{"n_layer": 15, "d_model": 64, "n_head": 2, "n_kv_head": 2, "head_dim": 32, "d_mlp": 64, "vocab_size": 4641, "activation": "swiglu", "norm": "rmsnorm", "norm_place": "pre", "norm_eps": 1e-06, "positions": "rope", "rope_base": 10000.0, "rope_fraction": 1.0, "qk_norm": true, "attn_scale": 0.241, "bias": "none", "tie_embeddings": false, "parallel_block": false, "extras": ["some layers without attention", "local attention windows", "shifted keys", "hashed n-gram embeddings", "a smear gate"], "init": "normal", "init_std_qkv": 0.0899, "init_std_o": 0.0, "init_std_up": 0.0899, "init_std_down": 0.0, "optimizer": "muon_variant", "lr": 0.00894, "lr_mult_up": 1.01, "lr_mult_down": 0.7, "beta1": 0.9, "lr_head": 0.00697, "warmup_steps": 0, "schedule": "wsd", "decay_fraction": 0.455, "decay_shape": "pow", "final_lr_fraction": 0.0, "batch_tokens": [8192, 16384], "seq_len": 2048, "doc_mask": true, "train_tokens": 104000000, "steps": 8570, "dataset": "wikipedia_en"}
Each number is 128 + 24 x the weight over the matrix's rms, rounded and kept within 0 to 255. Layers, rows and columns count from 0.

# layer 7 attention value, 64x64, rms 0.403, rows 52-63, columns 0-31
[[123 108 174 158  90 153 159 139 121 120 129  61 124 168 113 101 118 139 163 127 145 147 145 122  69 115 131 136 192 170 134 116]
 [126  83 123 123 150  99 128 153 138 137 131 105 149 125  77 156 122  88 110  94 115 117 148 152  94 119 132 133 104 134 121 118]
 [154 121 154 154 126 102 102 118 103 158 112 119 130 147 164 153 106 167 165 124  80 162 138  95  97 118 125 100 103 149 144 162]
 [160 108 136  87 107 107 145 149 141 136 115 107 135 116 173  82 102 134 115 121 130  83 113  73 114 137 135 152 155  90 137 130]
 [175 100 117 152 132 134 133  67  84 154 115 142 114 115 133 138 193 140 114 139 149 162  98  98  96 111 101 152 142 108  97 159]
 [138 178 130 116 109  80 132 126 149 159 103 127 145 126  99 132 117 138 122  99 134 107 117 100 165 111 120 144 111 129 156 109]
 [109 129 147 122 125 129 120 147 169 101  80 162 114 112 128 102 132 150 103 120 133 103 184 134 142 119 156 174 104  72 125 120]
 [120 127 139 121 172 125 136 134 130 133 101 129 124 142 142 109 131 140 104 119 199 146  92 111 122 110 172 141  88 159 116 170]
 [157 134 133 141 105 153  88 110 108 132 116 129 102 102 137 185 150 123 105 147  91 198 145 158 164 126 112 103 152 101 136 125]
 [ 88 146 127 137 145 134  86 136 169 124  95 166 137 116 110 110 166 129 135 116 132 161 153 124 136 148 154 154 155 137 127 134]
 [118 126 144 103 153 138 155 165 128 102 146  74 155 116 131  97 126 145 138 133 147  88 127 142 123 100 120 114 162 115 117  81]
 [139 121 119 116 124 162 191 105  95 142 125 130 129 192 137 150 149 112 155 100 129 137 148  98 124 132 136 107 121 115  90 128]]
# layer 7 attention output (transposed), 64x64, rms 0.348, rows 52-63, columns 0-31
[[134  98 134 115 111 144 134 106 145 110 150 187 168  94 130 105 126  95  96 158  99 112 150 144 156 152 125  80  72 148 119 116]
 [133 169 135 133 139 127 153 111 147 118 109 150 125 125 133 155  87 150  94 121 151 102 129 147 150 110 136 100 123 142 119 102]
 [120 119  88 126 116 156 138 177 191 102 117 150 120 124 130  95 129  87 106 109 176 117  97 157 136 153 136  91 115 102 139 136]
 [142 145  94 177 144 135 114 118 136 115 192 100 116 122 136 104 143 125 154 107 135 106 111 157 122 150 126  96  83 147 138 137]
 [150 131 180 146 118 120 123 106 165 139 108 164  92  98 104 144 121 127 155 125 114  95  84 128 171 124 141  80 138 117 186 101]
 [135 125 147 148 120 137 140 113 146 140 126 103 103  96 169 127 124 141 127 173 135 111 113 114 109 126 132 169 118 165 138 132]
 [122 142 125 132 103 121 135 128 111 139 108  92 151 145 187 123 130 120 172 149 165 101 122  89 116 110 160 110 148 123 125 149]
 [124 118 115 185 114 188  77 115 101 145 127 117 152 169 135 120 133 118 101 155 129 128 116 123 133 120 151 106 164 154 152  86]
 [ 97 180 148 142 151 131 131 185  83 143 135 137 118 135 100 179 128 103 141 123 140 118 130 138 132 137 147 108 139 102 131 160]
 [145 111 114 146 127 165 154 138 122 115 148 141 172 158 120 151 103  85 128 150 146  71 131 162 106 110 121 135 125 126 125 123]
 [124 137 143 118 116 114 135 130 110 107 121 135 101 109 100 105  82 152 136 136 101 125 135 121 144 134 150 154 115 116 117 178]
 [112 124 115 131 133 114  77 133 128 116 122 169 166 117 127 157 109 140 103 126 153 120 119 119  99 144  88 122 126 112 170 124]]
# layer 7 MLP gate, 64x64, rms 0.197, rows 0-22, columns 0-31
[[132 137 133 102 141 162 140 126 170  88 143 124 104  89 121 140 123 110 113 130 154 139 149 120  93 128 102 132 152 141 119 140]
 [123 139 109 108 133 159 115 121 144 105 131 135 114 113 146 148 147 106 136 107 141 151 108 119 112 124 126 126 149 123 120 155]
 [ 93 101 121 114 130 146 164 107 172 142 131 106  70 130 249 123 176 133  91 125 167 109 127 104 125 170 119 121 148  92  82 195]
 [115 118 119 124 110 150 128 123 122 140 119 103 160  86  76 152 116 134 117 108 148  85  96 112  97 125 126 129  94  91 146 112]
 [116 131 148 129 121 113 136 131 126 152 130  99 140 111  98 128 111 113 156 151 163 125 107  96 127 157 108 116  97 119 142 128]
 [135 136 121 138 131 155 110 121 138 100 120 116  99  95 167 120 144 123 135 119 148 144 117 147 139 155  98 141 148 132 116 139]
 [108 203  91 156 120 123 127 155  97 116 156 168 142 124 128  99 130 108  92 100 175 137 117 131 135 140 159 156 186 146 117 128]
 [ 98 150  98 101 133 135 115 174 174  80 123 107 157 150  95 113 131 143 134 111 129 124 102 135  74 164 130 134  88  76  95 149]
 [116 160 126  93 137 104 122 142  71  99 101 169 155 143 175 124 163 106 125 104 132  85 103  65 134 140 128 187 152  95 103 109]
 [186 179  83 121 117 142 177 163 112 135 160 112 114 132 116 151  93 139  83 115 135 129  79  95 119 149 108 143 152 136 131 139]
 [171 142 112 146 137 124  85 153 153  80  96 106 139  99  89 140 157  85 128 150 172 129 146 142 122 166 136 165 127  98  91 138]
 [145 141 133 128 126 144 115 142 125 121 127 100 131 123 118 134 158 103 116  99 144 105  91 136  70 146 138 139 147  80 134  88]
 [116 182 109 115 171 129 124 100 117  89  94 114 149 149 116  93 154 134 120 186 160 158 118 166 114 105  91 169 110  87 104 117]
 [118  98 101 145 114 132 130 122 111 126 144 118  90 108 128  88 147 116 130 123 134 134 134 109 127 140 101 162 151 153 114 149]
 [122 165  93 116 147 146 113 137 118  95 126 112 111  82 135 107 114 132 131 138  79 123  88  98 101 136 138 150 156 102 147  88]
 [130 145  76 144 131  90  79 111 133 111 132 144 125 104 123 106 186 118 105 132 158 154 106 129 187 157 108 121 141 155 136 193]
 [119 168 138 123 150 155 132 134 123  75 141  94  78 140 143 117 150 105 109 118 136 120 147 138 101 145 132 132 100 155 114 129]
 [150 110 117 129 135 125 119 129 106 126 134 123  85  99 145 134 159 110 158 128 117 111  99 119 149 184 102 185 152  83 153 173]
 [126 122  97 145 141 130 179 165 118 132 131 116 129  78 125 132 133 110 137 132 119 105  96 143 132 162 130 117 101 110  95 120]
 [152 137  91 114 125 130  98  98 100 130 101 116 124 120 125 119 134 114  71  90 125 130 141 139 110 161 109 140 148  96 134 139]
 [104  61  93 100 128 125 188 139 132 154 125 116 130 108 124 173 152  92 155 116 144 125  88 119 147 144 143 123 121 107 175 166]
 [ 85 148  71 191 103 114 129 159 164 130 153  94 102 127 147  74 121 115 143 142 133 128  66 108  95 114 123 102 162 149 106 114]
 [126 140 143 103 123 146 144 144 119  99 145 131 123  79 136 123  84 113  93 124 111  82 101 128 104 126 118 143 122 148 113 161]]
# layer 7 MLP up, 64x64, rms 0.198, rows 0-22, columns 0-31
[[142 111 130 120 131 141 146 111 144 126 127 113 120 132 149 137 157 157 131 134 141 133 139 137 169 123 136 111  99 107 140 128]
 [123 180 161 185 123  87 105 145 145  94 156 104 166 100 173 149 120 112  68 120  96 179  75 131 159  65  87  88 122 101 156 219]
 [147 139 115 132 152  99 128 122 109 133 117 136 154 120 152 135 148 147 136 116 110 152 146 136 123 139 114 172 113 160 192 126]
 [103 142 120 140 151 108  98 149  95 152  86 112 126 131 149 110 132 127 116 122 133 104 105 128 121 170 110 132 133 106 124 128]
 [146 121 106 127 147 144 133 159 111 120 116 105 132 114  98 130 115 130  99 129 147  77 100 120  92 153 127 138 148  67 133 145]
 [167 119 107 163 144 159 163 159 144 112 150 145 124 128 108 120 122  98 112 133 130 157 118 139 122 102 142 154 126 131 124 110]
 [154 145 112 176 163 160 143 113 138  99  90 128 140 115 162 153  50 119 156 125 126 114 117 101 119  78 136 118 147 132 112 108]
 [157 116 103 115 138 162 111  96 142 142 119 137 123  80 126 133 116  91 131 163 137 121 125 137 164  91 165 153  96 125 140 132]
 [149 133 148 136  73 203 125 117  72 146  99 129 117  75 123 125  99 145 100 137 119  85 126 162 138 161  96 123 172  78 109 139]
 [137 144 128 125 119 102 118 105 158 100 115 111 102 134  98 133 146 101  95 119 102 139 124 110 136 153 106 126 134 156 136 127]
 [139 130 128 123 158 121 105 123 179 123 109 121 158 128  84 154 102 134 131 130 142 143 168 148 157 122 121 141 129 111 139 136]
 [142 120 145 112 113 107 138 122 159 110 126 118 144  81 106 163 141 126 127  96 132 107 153 107 141 158 146 150  71  91 180 157]
 [129 138 123 181 118 100 149 106 108  98 102 134 108 139 141 151 123  94 141 145 134  98 103 136 118 114 114 165 141 123 114 161]
 [148 125 124  73 102 126 135 110 121 144 120 161 162 124 177 190 167 140 100 157 117 132  81 136  66 100 175 104 120 121 182 133]
 [157 122 110  95 117 118 124 149 191  84 180 117 123 100 130 112 152 118 137 133 132 115 135 147 112 164 111 156 122  93 119 102]
 [159 128 122 111 105  89 147 102  96 163 148 116 110 137 162 137 108  96 141 122 127 142 135  96 137 118 130 118 123 127 153 105]
 [152 139 131 109 127 112 138 107 107 174 127 114 136 139 116 138 124 139 121 125 117 131 136 101 151 125 161  85 152 150 145 116]
 [155 141  96  95 145 147 122 139 116 163 158  87 109 100  77 116 123 135 108 127 120  98  87 153 145 145 176 146 148 131 126 138]
 [147 123 145 141  70 144 146 143 144 171 151 111 148 137  96  99 133 161 155  80 132 115 141 151 124 159 110 132 186 107 120 126]
 [187 153 105 117 109 125  80 144 128 104 152 147  93  69 111 112 129 126 109 139 102 142 139 148 159 166 156 152 147 143 122 136]
 [140  61 114 158 170 161 151 115 122 162 148 145 146 165 129 132 185  89  79 184 113 114 148 123 149 124  91 100 130 131 130 153]
 [128  85 130 122 108 183 130  77 118 117 128 155  99  74 138 132 145 137 163 135  95 174 139 130 138 133 121 147  91 160 130 126]
 [105 132 144  93 132 130 133 162 173 104 124 151 129 145 117 126 158 117 140 120 153 125 110 102 142 101 133 148  83  77 152  89]]
# layer 7 MLP down (transposed), 64x64, rms 0.131, rows 0-22, columns 0-31
[[122 110 148 145 103 106 130  93 105 122 144 135 158 135 105 153 153 138 150 126 103 164 111 146 160  97 131 139 118 101 139 142]
 [138  88 138 150 133 120 137  77 183 144 135 132  94 131 102 113 165 168 188 140 173 152 172 138  82 139 129 168 145 131 133  64]
 [128 162 104 131 114  83 166 167  76 154 106 144  88  94 147 162 141 137 136 156 100  90 142 157 159 111  90 156 102 151 131 134]
 [115 118 118 121 113 167 120  95 103 155  96 130 133 101 100 149 110 129 138  94 159 109 152  94 112 138 122 127 113 104  77 135]
 [138 131 130 126 146 140 163 106 118 168 136 101 140 124 107 141  93 140 173 134 152 125 129  86 130 161 116 146 111  89 136 141]
 [144 133  90 103 115 121 122 132 121 153 130 106 132  97 128 126 128 139 134 124 124 139 147  90 119 116 137 111 123 139 135 165]
 [123 159 106 122 128 144 113 132  91 188 162 168 138 152  91 111 152 123 113 122 116 201 138 167 118 131 136 152 182  92 177 124]
 [129 145 106  94 158 126  98 112 141 125 100 125 130 110 127 140 159 145 146 154 157  96 113 123 134  88 134 146 125 126 155 110]
 [133 126 136 146 151 189 118  98  82 112 101 151 142 123 136 149 148 112  99 139 110 140 138 149 180 132 170 126 165 126  87 153]
 [118 140 145 133 122 139 141 170 139 125 150 145 103 107 125 168 160  61 116 140 123 181 144 118 126 141 114 122 170 122 128 134]
 [103 165 133 120  98 127 154 107 138 161 105 114 119 176 102 111 122 161 170 149 146 103 111 157 123 133 130 128 137 133 170 119]
 [158 188 114 112 116 120 135 143 102 113 148 141 111 129 117 104 143 117 107 147 166 163 146 105 118 122 108 109 124 114 168 142]
 [143 123 147 132 139  92 131  92 119 124 130 130  99 117 126 137 171 117 101 158 144  84 114 103 151 134 105 105 118 104 115 135]
 [142 128 132 140 146 107 117  89 128 100 116  75  47 135 132 111 122 137 145  90 146 165 196 123 133 138  98 187 140 208  50 100]
 [166 133  88  87 130 131 120 121 150 115 129 119 142  82 125 136 135 107 153 126 129 143 117 156 133 143  91 137 146 111 117 120]
 [ 84  93 139 126 131 175 142 168 135 178 100  88 102 111 122 118 124 167 211  75 135 104 157 128  50 100 122 161 160 134 129 108]
 [153 117 137  96 132 135 137  92 128 159  91 102 133 138  97 119 119 167 120 133  83 152 180 143 122 143 160  72 127 149 146 147]
 [154 106 120 137  95 124 124 115 128 102 117 135 162 140 127 135  85 163 101 110 105 122 132 130  96 170 103 105  95 132 131 144]
 [127 154 104 134 151 102 132 105 177 107 159 113 142 150 127 138 116 141 143 105 123 118  81 118  76 139 128 135 136 112 104 156]
 [167 125 137 140 141 116 130 119 120 113  91 146 143 147 117 143 155 123 120 129 131  83  90 123 155 122 143 108 107 115 117 104]
 [120  51 135 165 137 108 135 145  90  98 138 129 148 114 125 148  41 138  94 213 133 130  84 141 133 102 148  62 167 151 149 143]
 [172 118 147 107 171 162 128 108 152  93  97 128 119 134 142 177 110 122 117 111 125 125 149 126 109 192 115 138 117 168 132 137]
 [126 135 135 114 121 116 136 140 145 109 137 107 109 136 152 130 184 162 132 104 121 133 121 106 163 125 155 156  92  97 101 133]]